python train.py --n_layer=11 --d_model=384 --n_head=6 --n_kv_head=6 --head_dim=64 --d_mlp=2048 --vocab_size=8192 --activation="swiglu" --norm="rmsnorm" --norm_place="pre" --norm_eps=1e-06 --positions="rope" --rope_base=32400.0 --rope_fraction=0.5 --qk_norm=false --attn_scale=0.125 --bias="none" --tie_embeddings=false --parallel_block=false --init="uniform" --init_std_qkv=0.0198 --init_std_o=0.00423 --init_std_up=0.0198 --init_std_down=0.00183 --optimizer="soap_variant" --lr=0.00211 --lr_mult_qkv=0.7 --beta1=0.95 --beta2=0.95 --lr_head=0.00668 --grad_clip=2.0 --warmup_steps=200 --schedule="cos" --final_lr_fraction=0.03 --batch_tokens=[32768, 65536, 98304] --seq_len=1024 --doc_mask=true --train_tokens=284700000 --steps=4688 --dataset="wikipedia_en"
Each number is 500 + 25 x the weight over the matrix's rms, rounded and kept within 0 to 999. Layers, rows and columns count from 0. Numbers have three digits each.

# down: layer 7 MLP down (transposed), 2048x384, rms 0.093, rows 822-856, columns 256-383
# gate: layer 7 MLP gate, 2048x384, rms 0.0977, rows 823-857, columns 256-383
# up: layer 7 MLP up, 2048x384, rms 0.0973, rows 823-857, columns 256-383
down822:483530571470497439512537517547487452506486480525494500463514515478491474480478510484464534513530451486496484524491495512502484498465512481483497508491495485493462494498531553500548515486504509509507502531468464496439544557473462457472536490520504502470485494496546468484450530462485493480550540479549535467462469472503482527534525464513474444481476503480509477511509443460442465464442
gate823:505476540497501481532499488514495530515472507509487490511507521578496506506501508514504511491476477504437535521486540525519531464505458441472455515485468478445496514548498517470479498522463486508498477537484485481505495497480470462474530476518505495523497514506506535469492523492488498511559498508474533510476535509508512481521486466518493478520515498522527502546510515510525493511486
up823:470539500512489463485497471490497488511501561499507523503484474518499517484474494494546549499510507477538489503540443476465457557520533513546503518491519482532475516464523510511537500540494526509506518463535502500544520505526511533495498514551500509466494500482476493443518472512477501505484539486507496468493450497512529510530488500466494490475462478485462478517494467506489490499518
down823:481484510524478484483507520546491489497471493506552503519521485485507483502536520530505516478466517480477493501498534538476501473546529518497520507453520507444498436498516470531521509511464455498477448504501466516455466523483505499492531439471501526500501517524515502504524519520474465497496530479515494517501502529511496534496507508498486507495512458479480507489548471486499484510534
gate824:478479501469501479487484530538488508520464519517470453536493471470546488502508554458522459493526470458475465481456541444522483516504524513525477487524535446502488495501510515494499464487505476504500512487504474519506476521491513505521498450494516483482488514543502522504518512478466440549512515479558513504527488493552498492470508486482521488517536480505502470499465474502509449503465
up824:508515515479490482501485469484509516472481509499517540524496498526506513481511525508500545496511512484474503539503476508457514504493561487475517473477517475528490514481490487494487440486506494554471490499450465485511499507521505523485490480545482497454505562529477500501491467490520498487501522512480450484518483496526486481527485529517500461464591531495511501468491470512500526507504
down824:496510459481488479511512501536476449481546491476550518495523522508559494506508507526518534464470509496513456457471519517550486484503513502514496477509501497427499503462505512543501526530491497518521502510508538474505503523517474486500508544476503502510505502561475505534471533505531515500510453480519489507492534481503463529497499501480448498481528473480499498537492481458530452461489
gate825:482497494543534479503529477535456445493501460503498513482482517486488515491505505481515508478480518529518504554473473511483551506480521490474513537531467481493472506492502460486516501483500471503442474477543480509500516516480491503499516546501523509504494502520517493505519477501494508502482519521447507465449427499492509481532497543496530461494512465528493539479540486549491491499549
up825:503492479503504517551490499476505544495514499517480499505481503514533520477496518544487527522505504508443514444499512513508467455493515505476500551464503495524488513482512508515554512524490527500509494512491505496511497508529555489505479436482480476495524512499487496513455522540489514481519555498516480494530517500504470522515506506491516509479482454442507510478497490508489533503428
down825:506485505526518479524514462492518488494486530497497474479521501505479447480496514511488502524542523501539488490468506479493497479477507518498465502508486503508474485480484518494546504525461480525497482481499508499459502480472519519494499496509480495508487522485500465512493517525498466481491481479532487489453483469467452488469507532496523511453481522518507484468508507503477478538515
gate826:480518488505474505491501463542497488514519480520506495477502510441452539503512542464476507508504490493487548474510471510479504513504531517478511506463518511499513500524511530527521457557475473472496519518501489471458509470492546529531458548497504507473480512473521498502498502470461549515510489475489476491523446519474498487498462522464508481527466494507509493505460471538511496469469
up826:481450487526482530500524514477513531506543488492509559520488541511482509505485421549437481496471451503473473479488500467469452467453529547519465476491500479501448494487507504505491494475515523522508484544490479500491485466493532479524518498509516491548512471487518530543509508521509496510501516520504513499468507514488530467473534563508458486454491489503508499485506504487525462545460
down826:489514500474527541503490492526510522566497511514504492503463548470491509508492476510500472545502462519498467444480487511439473484517560510467519478525528499496477479541554488539502510474497544531483523504463481452529493473486509523497512515513471483466517525456481462508474472493495479503519515486493514559485494502500475466516453478498551501545468496490535497506462480497488516495535
gate827:492463516481525487512491500501452490537532502477525515502525518468506480486520522486519510513530511515500503521511497464494490545483507541479597571505484428533525490523488463499528516500529484517518516446495487531486509498467461496521508504519543471530484498482512493496530479497519507499527498506541471499477515516487492526525487489534508471464520493492509529486511500557485532491519
up827:489500518459490522505514505500454484504478504501512436502453488524482526507478457542501504479484489472499545469483508493458506511525505486486475495479519515501491511488517495536510476482485546521482503504526519486510492531535515506491544496458479545467473557517485475485485522509469508504488505489473479521522474503512505536475505494482514505541470537526496504525502507502477452553493
down827:476507474526491486463498470495474533486473541536485505502511464499471538509525486462468524555478474505494485534472531517476496401487495512510510504475527435504504493472490525504515482528487482551497532524450496504479514512534537511491477472510501539483484527500504543481476496496476468502477511502506500496515531473464466463488486529470504491501459539480525493486489491492502466524512
gate828:450523504452531476470483503484478496482470496483502482493487480497497486541505473509535470512456499510473499521539526505476470508510492486553487464514528475459506473498489483532508527524514473501508488489491467467513490504499500485520495551464499539513515467477509525510475435485525473487477512504508534503509474482506526493483517477517514508507477480520525463528512507539499462523515
up828:514518493557432492465513465488479508485506480536482480524473513484518508474515526517492503507554494467516483510488490507486506486490499495491495478544493522521502531510500473452475521497503524496488496476530545495518511483513530524452489482472475467489477546544488505488519550510507519518515489488468439490510504510476463519523475524502500476505510522468498553462488505465510533499521
down828:511499520476482511516512486458528545500490541504534485501504502489492496491487513501484554495518502508530480537486490527514510507518468537518464522531515480473516489485514453473504543527464548492456482491490486506492486527551519422509419461525466505467488492542506491504521505493521482508512474544489481514484516508530518480505538534495508513528463493485509505515576502484504526510527
gate829:472545493491463508474486507525505491485526521445500525533513505554443490486477495491511491508510505532526500489489514539462508525511471500497495473498502524506457512490489513501485504507489497493483509506478455468469483535517494494508481466527508513535475491487485510498489484463467488504516516504479475467500527525509515505471497483484511456470504495486441487514476485489513548563508
up829:511474513492484484557487482512480529468507445551475496506509488518499521506493520479469529522489498494484508521497490478493521518466490507498466510489463485472524481524518503524482493507493485505514447512481489512536523475511493461501508488470492493503497461504521443526516495456500441459498501466499499472514480503479517500496486539480504483510509533475466531519506545466468503474495
down829:514498466465491510524465498538438500505495518498551511512514513492478508452467482491486491470467515493519497526500520486541529537507477545503509530491543530515495544482474502501497569493443491467504466536471478496478480531470521526527576541491483505521445503510554501493544519479518503493502499487515485454469472477557489491487500481513487460482497504483505512527512505537485509484482
gate830:548505461492527481503486510521521553492476484479462534503520445483458515546534536527495481526504497513502511489501546467502522475496510501524462507491516515516528508553490506482483513481482479533478510494517500452474526476505504480518468487476514511479517482444505481495489481486482533470501522498518512521518476517532488485472539515546459515473516477519483500465444496516508467504479
up830:512541472474511508449480509503509542520488466492511532467466499495513487503504528528471551489499501552510504496529508480514502485461499517525474525475524491497495493448479507452461490487540508479518468491491482471498489542480440445468495565505486479469502488471446521516491500483514469464531498469506535518504478543483518497466483481527503523509498516501505521478443489487496493427493
down830:520533510501483516462524488488465503552489496475518535524486460494580523474500466479476527511495487506484490479559514449511509520531479528493497492494511505512488531482488500491503488465502543538498458492543483507550507517496507490498509499577503503528517496536525495529489528504518472475527522494518563519482493525504536525499485507505525502521494510494509562488481513496497542524479
gate831:512469521494487432516478536550542505518472515511410522492502537505518511534509476490447505499487448482478501514509479455469548487528501476518490535521518511499509514546460520491528492499486489516544505465536492500472466490490474524496462501496563473526492484496506491507481494503496518553480492453481556513521482466544432513471562477555509494501473529577532497473488489469459435496479
up831:509545495522510476533517490492500502482467523509489550496505513450503515499528504511489512484526485503514517520528497436477509484480504503532469501474475510476521522519489485513560493501458487483525539479500459513484489452483474510499497503478554489527510521499500505524445476472509518521504477487481563504523484465548471525479523510531511495473490534537513484501491490446463461478487
down831:527501491492483502482486517479567489485501462499483473467486516479488516514496470511510478523477496502463492528504514495506493506521525500495557494475476505490489491518479509541516497485496543518492505519488487490464501510463510485501483509489538490493516478486487489444498456516490488542492511474492532492471527494492491500508549524551501465489492503504486480498468511490459511479449
gate832:480442526492464506529496477514474494493490502517502517529524510523461465500509495490484513532518496507503540497496469497466515447514512522476508447519487541491488535506442469481507509546479422513508516497493511509517462506508526555506538488524505491497496507481515506522533492477487479484436492504507511459460484517503473484506507475502509493500551489524489530472475495496498460510495
up832:503465522487456511547458468504473489488511488443481529507501539463541528503470468456499497512490487502478515550485428516483535496499500492485487475469491527554484495488461504500495465536494445502520467542517483532490472512537497510456497524537489525450465544510509491536517483434517464460468495495488488468511548517485491474535484449498525473516449481512514519488508516487527508565528
down832:506519510492507490510497461533489485529525497481468448480522513534506488502526493492458450478495462496491463586515496494492522504522519497472509445524457536476490516501481512490495487508487473476484498480561515526489466465507529482508543445493478453538450476506527488547513495493526475503475540519459510484495543484555519504507486510473471471485523436532491501492467520482489504489517
gate833:500503533503508550457525492503471491486511541476540505501560496462502529524529512528489508519457447489450523529469474482460540520478517500478452471498517509512517521476483491526479462495469515494486545514559481469500511437433466530571460439556469448494475481486490507492491491512499507510471535513498495494527512490509497531477533504503455537523459485505512481508495532515497507481518
up833:530485504443489496482524463461494458414503484480515518535483504467499459523491530488517504481491497497486441514479505520471459485531484488561455513549481499528508492437481525490504522478499491479442470472499500530491510552544498483528497527505549524499505504481492507492465513517520474517478500501483521483479505526551497489527465480491505519498491502515504514460540507515448505498494
down833:521476489473496510504492495493525548460499504507487497499549510489474449494503515541489489459487500462503451553498526499475506464543496459489488472481520484513519530487493489495509474485507516544515474486485470490546504555479543513486482512517446497502502509475551459488466504477515469498534480516479556490555539507518537513471550503553488516477485463454501482488488494495487526511479
gate834:485500472478510491483522503513508493502520512515489553497503548509552493496500497512510481509492501528546466523497560481489523486518450481492530463524450493534491495555488469513504458529485489491525493473497503519514497487493503475520499474508521533542471508490505464462476484517505495464504526495484489529515500527496535500470452490511485508494502492472457483465486476499537504528539
up834:513508517524513484546459516510456454490516522514528470492508518446515524503494538502579539487493498512495522521505486462529461523557511506493458515511494507469477527499556459509497496499484495499495479529555522520510490447461502514477516502487480479496495524568489523504483503507507491490493523512509506495471524536473504504557454526513503476507510507478524460512505523521482482494518
down834:508555454502505524528533563494491473537514485489497490510471527467518503488509507480508516505531476509507521481520498495561491461480468502471493507518545480472499511522480432482483521504489490480517439522522483504492469473511498527501521549524525440504448487477472518500549548470521518524466519513511499520488482480531522516526451476435504516464477467513544516500510539497543504532504
gate835:514523474506483519502479520535469487482512494471537494540496482489495474477509550503536536469567476469476518500487465493475468541509531520460459455504507537475513525482507463507517481488494493508466539490506518493469494509488446474538501459487466534504498472482516521517458502486513495496517470504512529522517505475484498536479478514504521474496500486469500511509487484488509508488541
up835:501512502476516526485488522503464487475513515505515529520475535507519536505484500522543480478487500553456509512503447527493415571516528533513446486530458488475494537505500479505497506507515467498506500456500528478464479495532476467498483487505511514510505503481505461521501558496502548498508475490507533475530530484489521555524514502495509448469502487503456506492505500508523462529515
down835:489501504481509501472501458530493510497474541500528515452512535531471506490521554520517501519515502496521524500496463488520466502481520507436490506547453496518479468509474486498451464460504511524457518514490499519509490458492503486533501496477482486493517447503532490469530521514511498522494531526500504538476508486465515465463495461536545509523497494537473494498505476479534482498505
gate836:472480521474488507505471513504522523488449522535455478491503500485521482532473524469477505527510475511496505506514493526522511521510487522492488476515497505522485509527487524492495489499469516499553483484530526474464501449541506466464453509468493487500489478525543483501497527441513493481505532506552504516492451514497469494518501506472518499501509477498509499506514528459483479522562
up836:526493481476485502512478511530496438501477474517455514512519528513509462513477507506525453505510517480491467522527505491522525479472516497556485478505507515536475516511499487528524471493474547509491501537501503513533505510484529512466540563486502482514511498504469513525515487480487508493514527516467476521471496486544452537524517526462489516522501474490501490512469532493528513519492
down836:587513481527504503497517511478509481487468538509498495486531494457489497481515497469475491501536476498495517472520472511506485522502490512510508523484512508505529508529496496477506483519532475462468492502470471506496495492501489499520474525556487506537531488520495502493471515506506450503487504485482487433468510497461438463487521489529514497507502530511478497489545528473511479504520
gate837:534498524508488538555496512482490509492517484550504513487476524494521484536495513466497523504496527529476511490491503495484486495485503503443462499519531507488449505515490484467504549510484476475551503555491516490525506496488502492503495546510503531511516514525506497511468476527553532507534521497502494508516520538465529493481496498483483517494517498470526510513534536501505495459537
up837:522480515516478516508492461495476504543522507521523481530539492534487519509470512477555537505468521514532519508468492501552429501480482496505513464525501512487458470532519477512502484491516460529475511500526501493475504518504503532511516494513512521493462486517495461487520460522515543516491548515527545519511500490500509503485507524516450470521504496508482532475474482444468525488527
down837:526505497478510506484515495487498518511554519533517524560490509471518493506483491490520486533533521504490484527512513457511531510534520511533438519524536505515505509476493538523520538508502506488519539477517516481508495448524519535503479471511512501493509504533479495500499497464491539532498501508520489535502494470453464462504548487478495483509478500493482493516495497523515492470500
gate838:492515508510502532512483449477491557507518515474511504569514506478509505502518496504486522483471492481538472506497502550472565494465492551503507492425464529441514561465477514511483466490547434511504486523519537522529493494502512518539525504499503504447533495468521491469501534534484480495497496527554535477516467516482506531526524473524541550487469498496491496487489519488496516538507
up838:497510469504482459511499511483520513493450518525540518506526491558505520542516470495544499483526511461499530513450450483518452555491535511537535504538499495506520485504512489519483481497505504481515467522499451514434501524542525496497470512491498503478478565473484502492488486429530511534528486463532479529484518500496490485484522513512478496483483500513490501492556498522482485496507
down838:496501491535492491539464493542517518480489475478459551520548505501515563529503474528539484489483510453483531478496483486474528503483522465505503517507490479489512538490497546509509561512529521527475443459549536518466482488506489543483522528515496552502466496468511509512521471505535457561520504502522453459512478500509526527474473526503508480520471503467504510488515456567505511531526
gate839:516463492523465519486502474486488525484529491511518473434533564477483484515500490524483500475565535469518469498538459518574479477489531516476473493488498477537521512503496510506520509479506515506524467495528561536474513485452477504521487541509515465489495497472484487505443468537527480491482528490503455481525518524505513493503506500499475495502526453470465509517501532495483490491519
up839:514520498509495506523492463505472516480516445520500520493505549414502512493520449506496484500526505465502490514505498491508515516524495506521452478508499491519515496524463527514496534530478525521454517527525530510487519482515468507513502478521501489518488509482489477497517481462503547564495524519484483500486488491510477500468520462465487506551528476489500513530458510500491471521550
down839:490466507515504498496523516497516524485514483469520506526508475477513557474509465514484515504540518514516498522525478533515524480484455508507466499482481492471475494537496478548505544469482558481509505482504493513523492501491514501469503538520486511477530546483499499513538482520483539487474516508556488492519463476510540510502486487517469518490477498493504440529516511472484521535504
gate840:491505498502541503530494472530502476483536497520482508471506540523473526490510485529492483474491492501500489489493505500503507538489499535471511479483471505438493473587537535523471503480493534548489534535539523562520482502512466507515512481497514507462470537471457513499492518504485497481503471532529506495534476512499490525498473527492508449474514507455497503489522498511501491515480
up840:492493482494497555498499503541475535507513493541526483490490519552543526481449526507486506575525492500485491520522492482507487478507514461499464478492530535484505491461472481521478525502510514501501494488501453499487535458497525533436500511510492508499512479490493462441517479508522505483488485491488478499486475484516520481520482476518516541526507490493488500538483515473511462512497
down840:531471492499497510519521462489496507527514503510491466492505504556502489491498495490481495492552515491463484505462476506488483473490503522547455471488493489503493496495526499492498534492528453493510496526555502455512499478502513513479460466489512484497480518472505483497487508477508478486495503550484514490508475561507500481511478483538527517500522509505516504471422525482520470532525
gate841:502507454509500497497462526492483518549508530516446483498457476508488478473526485500479485431510473471524488503501471495489490512492517505527550515542467546514474462545489467521475485490502538487490494507492499451482457483513491530532466533471471515507497528485491453474561498488451493513554485517498539559492526496470495487480513529492478477499516506503486495528495486484494542519528
up841:508492442485509476527512492514489501469527510508506495490495466430481491513533514477525509474509458541523544502513474525513482491533495496466507460513504525540514490517496517523523482459471523522509472480503450395476484508500514535497507507490507506494500519450489492531528522528502529457548519504482525522482522506518513478542484513521528476479516534512504454482491485533540525506518
down841:487539517513511504523517549517494480456469517489498485516502512496535454501521539547486498487499485493522476447485544495459513505500491530517485510515480518490491487508548487548501512511538538522515434483495535463532463514536512532471509503479479516529525521483519507495489514526487519520432514524514480506466496478513464535530495537485459500519528482537502479492447489511506500430463
gate842:506459471533505517483481512523547543521514460500465499501515506544500514476535504508468509471500555491531509520492471535533473510477501497511515469456527519521489458501481526462521472491488470473488478482461509518458462490509497493524544458502482497460498473502515528560509518474452461529484467483524459509530514500544483517494498487477517480543471471489513532476519504479561535489479
up842:482457490472477471482538506471487493526505490519455519486464531477482514521492517498485521507482473510518482500480484510527483500503473462485505509491463510522475485475506507526499482470530538489537513508557566501499478511466513478554508533485453507548499509478522520552521488510503542485453497493528542538505479467502530455452521511483497512498512519529492489459487484528529476520484
down842:502502496502550525463490492517469494481491469483534500469513566509535500496506499507522528514479499482490555437502502513497509500493528510479481453473508513506463490465522457491486483517528524486497470501517515502479497540495479472467503501553487512466482482518495508457502556551484495534470482525484522506505473495489507430495521514493497544502534473502493482481547554484488561496523
gate843:481464458480524551526511504547453534489516472460468467491519497477541462490472496487506474520555526504499534514558465462468480484509528530456492549497500522492516484497493525511539513561496508509529475469501477492504524518510513470442498474526455427480464490476464484510453452519476469504534552494458447524523516509489498468501522540524506461491515487481497516491510523534504499554499
up843:495539523576475495499472528502486478499498483542494523524492481501490537490443497532515499516476498549499495512474512494495444523509439485533498502494494447482493527505470538478518561489516548499461464452459534532509476491522490531482473540528486489525486539509491522551513447493508543487538492517498531511483528499470468509484509502480522525596529514539549477491534529526451491492472
down843:493479460513463506522517476557488498508482484502546454523506461491497478515491436506480497503520468541514514493516514491498504498499505494500474485492534437486457505498467449500486475482502489514546496414458457544486515459513523453502506531507546495489490495468492515463519486507499471519492470487464519509488509463511463491520515446501469494505521524526470501494476464462431490482500
gate844:470513463485494492519540509446549473458556494471451472527495529502452508433492489541539511478503527532532493477497503484492495478495481468475545491510507495520473490517513557454476553516445501511468495485483547511496537466517509490538501499539502512509522498473499458502449539480501503498493496461502517523491482479454531496496534521505497463565513492501480500502546515494484487493485
up844:470523509492471476523515524482470503490515490503529529548495491470539463513517468498512513456510467500511539475488506484430433524509498476493475469518520533477480501487506537496526511444471491507493415491506493502484528501500504508509515526483500493520506508512537530478499518499467488446520541465525494548463488514493526463516500497495498505500500540496509490450472468494532481487526
down844:547500497509506482506460491560467476494505555481534506477557484478508481511489482498504487498510508534485469509508506489458492481499498471458495532502516517497503506547498480466483519442514490519532495560511462461486477491536492535514451481486510513532458500491488441460534496518554493484491504466507518496519486486499524500505521474484527493520448497509468499448519463478496489491494
gate845:491482484488535486474498497478539487481522537487514495493498536498464481505472527474483513519466468523515477481502484444468504499521486526511533534471479499503497504483515487461503532492486502478455506486517497510500511487495468519515464481476454541492496526510505497531513478499521470490481488473515500479484483539499509491531537446510493443500457469505458515506530496504497513556518
up845:491483501490472507492485484447502478497491554533480509505517522517487511490485528463493487525537478487485492481503488496505461512506500546476493516470487485480508518503495494529461519509480512529452496465544507492517493539465517539535496495517471535539513523502506465528527485491520531510520463499514522500490467499500474469518525505508525494471493515478485490502483495568530467518523
down845:468480482524510455489521547475503505497532481455514498487483536516494485525506482481488455548480479527489467484465505476516500483505472472477516508534519493501515530466513510496527491471486513481483526496494477460497507474496471571458454540495495527468504494501502514473526514503513457472469538508478500480489477518468499487538504496495462439518481501517512489485506465531520515520524
gate846:498474522491509523525491509487495493479513526513570506513541496523505470510479467543514467466519477467566510545494496444510514464528504482504513471494534541469506494558505514460446564520535510471509523512518462517485526495503486563479462509522445517522507519501498477520544511506505529518501490503505503496529519505512550466503512523523481493523525500535493508483483482492500522485546
up846:541472499531535502491539525514516514512509484481456488501511466482536488476483500546517488499498533469498510553513520512478511461481464523504520489497525530494447526507518474488487574486492499485463514490497487535494496527547492518490514486476492537512484478518476501539508479502499499453491547494502561518482480493541530481492518502494488518535487511481524508501449501462512521562509
down846:513496491542478514513510516449492497523506473476479504537525457477536469500504477491479477497518525491515505492514508468474490511487473501561529514534482484458519526479472462490498501494502528509446500475491495487461548516484498522507461499458510483493508476493482504530438487483527534476520516469500486489479498489496486480478501515474501460531523541498527491464490548499482495474487
gate847:540476479489514501469492491506568514499519498470474469500525530519468462478556495488467482499464523464493519489472483449529504516489487504529514516597473482469524489563520534476491520488448519476519502471502509508481473511512486453485464488469461495494499442486469489503498520473522498507465467483510505521489476475483456493506474484471501512487493531518519502478485494511521506506533
up847:483501474472503492470520473500509514465456517462521466493530460517502485533488505475520479486502544507507510553496498489512465524488468485521510484507491524433515456494538510526465494509503521428545515495531552495523467537522536454531494512455521515535514494499513539482488490493485470484521531523484545515506507496475494492547468479536533480507495485488544527518512527499507531499466
down847:513491479518451485478530469466444465493503477489537495538516507490488494453467516490536452453497522511505510530449497526509490509500503514496525515498534511481480498483507454496532532489488499465509501521560513495499491545533509478499520528470494488470480507508514497498534504496492499507513530549519455501472540479470475498490453496493569502513534508525494476520476510481479458468491
gate848:529515493493490493521492501540459534504524516488462470524557460506512514499552490500478487527475474492531508516496475516455486468544504499498483480476553487498496515504514498515477432513504524496480501464541503514511523498454538516556510503500492506508502456462489471511477462456507515498543505505456483486538459562495464470478538483479478499505497521536516490502536504498521486510479
up848:513512490554492521512525481505515500518496484494512508528529502551451511477503494511488485533497535455503459490509497509497539482476521504529458508583525500526493521481511536510505482446509500521441514548474507486445444514472538521488456500550496499475489533515486503500517487519480493465521506466544476523507476488506538511501520484527498515536542446484464464490486475471529524507531
down848:491512482529503523505463561472501463542497476515498509498502524469490456502452493504515476462496527470489493514468502520525521472486479529511564516528468462534496444502511531487523518481539467449508548535469508506494509531476513534463499468509534491462490536497432494501581533511461535542514495466549504487498507505500482491494459493506489505514501460482471511507479530492500480548485
gate849:510487480511520487504501510546526515532513516488530493503486476487516494543518514538490495500477481505496460488499463473484488485522523500524463487514489502494479499545486497521511486548502545512460509489494515521511476521480500509488493467500477488515486487500461447486426536482521541494487514511542515524487507522501475474504498521512507483484501486488451515498507480461509516481492
up849:493513512470499532538516491502510504493446527491469522476546486502482482480504510540514479533512493511481514517490507491492517538484554523494528514476516487530543511505480484498454501496495507513502535519552468545492486534524469521530473485527498473474490508473501478479532473517493464487497487507465515496517490485475490463493507536492485515466544485522526497498542521567499545513497
down849:473568573506474532465503534529465471498444513528518494516532513509462462509482527514499509490561526492478533495524519504463465536516487508524506484468496522492536464525498483489546525456496498494509525518532494524462511481511550502492478476440491529497492499508513489503497535520533531465509495487499492505539505498529493559571524468479543472507533494492500486491453507518509526509537
gate850:533441506466484465480441465486531507547494493476514432510505492485508522508531476511487455504472491535482456489482548454458499518482499527493532501467502508506471442512511496492426463540507506506511487501483536498494510512463532466482477494484520479500495490485491510511527467498457499515524521497499495489420514487469497504528442511519498471459530518538486476477516516536458524550490
up850:498484474507497517534482499498530475503476456535512495511520530541446488457446524483515496505491502509468494525478488509482516537522510498502465504535513528499438506508458495497521474490542517558453497487475537486560535513503526474512489465466479509475559542494519537516499476461499483497490472505465507513499472465487520484487447541480480447465528532541529471471531513519451462456507
down850:526443459490503512509522485489503526535479510465512490523493484486506522455499526492474542481501520506489480500520501512485515534533519523475494474489508511501501489510517472494526479535511528502518458527490494516473557537459497470478507466496498488543488508497461500523521469418542526453492507468483497507455499507460514461465521523496474486500489505529509467544531530448488525498491
gate851:501488488474483488475494434503484532515526481453492513457484499507520528562573531492512443513512501487463537490503514539509498498524517513505492483490499516501467473467545441458494544513497516507498472513484512505493522481484490504510490564482447522494517475484514446489476497485481498528505513476530507514486495499491514514504463497548500499477465523474478484474535505521471525464481
up851:511482502485492477468472491480525511480494510494496508497524487534503494545504543449490446479491548510477523495486528567513481483498452502482538497494507496540447502457526503503525532491496472537522504476508525494509548484488539523495552508506497550511469438461487476517539527443498522502451528489499471490520464565511483504529494490478457507479477510468472434475529479466508529467493
down851:482517513464502516511489488479492479505513510487452527453531452511476504499503473528478502502561498502546480473521506578424494519490542490455506500489500505500492480497515499553502521517482499437499444462499474500530485511533485511538532519519523532556460496521501526495538521476553507504465475473528506515489492506513492515533521533479528441509534488505496516479473482473509508525445
gate852:474496468504479445481486477515489514467506522483487493496503502487507478533501511526494515506466470473494510481469469490487522513518513480505518466513474495511510451509513493479534468482496508470506476517535447523514490525475507485483497482512530509487513489502479518585502495487499505509511538500489513483542470491502504506512471477501506491486504466503548518474528556508496480506494
up852:506540499457486499486498503526476486478556492485471483479508495489474501521503489498481491483510457469500488510513482484465518495495462517522510487512481497487489499517533518502509470492481523501494505530560492533507500477492540489485544493508533488515516482496476470546503492526473519481521504478520528491575529500524500500500496447517494456498518481525534505512504522508489500511457
down852:482489480497493467513512508487516509495470504498483492518511473493529491510479459497499539463493468471534504483539495503509501448493480500481480476547492479493483466510534496508509508494504532469524467532548514550479470516479485465492474529523506496539498438498491493523522481510498529472493459476512481503513526507515467541471480472514503475484486490515562508490509472477512479529502
gate853:495471501490494497514489495527508514523508501484505502506508524487497496481522484539476489506547510473516507505506469458524529495512488482496518491488517451512473495501587481462442541543527537539461504482524457537504520499472522513531457517526513522446497512505513458484452490475473492479471497508500466487505501485493509512535522474465476507496502529467488516464490517518490504475544
up853:499483491497512509514470490500481513528503461475475498554497533482492535529491542442475534476509503533544524535500521443519505483504498488526513467480503519520503507495530482525498532496522540498468519500471484503486510506454488487492509479507509525514474509474529496504504506478511529471468528498502477532492470489503549522515477497467499503478542511486520486452511503525488525507508
down853:482481449496534516492466499490522527465479475565473481472444460515500465487487519501556479547477518497505509517518498511512501500467473540481507496508553430502480491492448490471481460521519493492511480501531483500503500528551505504527509478514499505491519466536496511459488496512490512552484477515474487456505524515496498493494507508540510507473483469498498529507516552506494490493491
gate854:506477505517520470503545509497508490522510524559505527471530530460489487486482498460471427504518453522480461488475503531482506447536518470468516489489493484510500479539497517492516517513531487506497523480488515502460506515493512514503485488507521526524535463491481518514446538494494526482507477484523497484494474453516482476521481486512519494506513541465521507509499471460505537503450
up854:438514497549509501496536516443480486490475522511498456539516462529472505496494484537561561490508468468514487506490495484520470532482479573519512507490523518521496480504486476489466463478467529531506479513547456471471456463537524502524503558481534524493516447504490541485518483517523481516487557522518526490497493494471480522495485490510494539501513512480443483483512533515515490558479
down854:488512521541484480486546482463496510498463524484473491506497558508505504495478524527523545500467530502505503503518519485509523475502496518472499545521509482481479480483536500490520462489476497472468503515506525444535459493499499491497532560493505480515487502483500518474512513515484516487446508497506500477539447484517467439499487510487497518499442457502515478519453515456530490517500
gate855:523526480547537486507517485521512492500482533490498500495526562520525477526460491546477524513495508471513459529472509552487507452503489451520484515504458497502504513423517534473508463507474513486509489508488530463488490509490513490501539462508473519488504479490433465489517491495506450539451519538489500467494503542451506451489514469489502487489457474494528527502525523525470472488534
up855:543503487519535517517500507489506508475513488442526523489486501500511505531478497530466507515499503525518507524529514509509561467450473480507480520484493504497509498459522509483547431484501497495489509501499501458479562519498554509466547476469493511479517525476493508526514488512523499469504532517509524490470485470457471496475508484471473494471475471532514541541494524470440484510505
down855:494525456531478497495538488465477479494454502485479467503477511487497513517490457519493493467514496494532506485519426547525456510505493465517518498512531528505517513450512537513513506488508531545463478514547488497466552507471493466548466536521450503519508532506529524487517472487496468489543486511498479506515492562480457518467530504515494513462544521523488543471479489504532480483515
gate856:507475510504483534512486481512468479518527508536513495518527516491474497522537507484508522516474503486484487483467506531481500500474504444495495468469457527497515519492515493546509471513449503539477483473538528494500440530569516492518527451476502439515507541470478493508530466504512520502557487503535526505501505563492511517510499509462534482459518521507520496440478497510490467509528
up856:516465496501478535522512519516486475534505507518503494484492510482489485497473513487484456506517518486498495484507525509492554517524535505468502489476491480498553476472493481530527498523514474495496487472558516509482501521511471514541523504519495511513483529486505451470512552474479512509519528484512492493499492460479491495493512500486479515507476492500515520515512496491525499464522
down856:542459470490517534515503525508512492490502482502482471505490516493506516475513453487493478492490483484501544505515499494459532504494552522533553514483496516485514471456525516516504495510490551495531479472541517491520491510541478501476477527499471487506502489499514509516524527507489469514525486485501504483537524466488508499464518510525505501437456551538509483472478523505476488520456
gate857:527547466541477509519545511512525531552465486478562520510505509509526494507491587494513516569514421458500469509460438486471472504484430497473546535479488489514510494527506506483485495496442459524541511494499507466490516499491482532541506510531484547457485458512408502523510517554471479511506557493530496501505507508441503484536444509513501482524475548524486450505527489468486460530547
up857:493533508487522486497522518465505520517446549527485507570485460499492563534473504502449524571485476485513458515449471529480437480486423484491492496555526526531547489543495490472447514525474480461544525478479523504504482523548439538497567548500460581459517542525450508519501482505463496491526498481496466489519524457473495479511450493439507473497486539570450513440502486486520455482509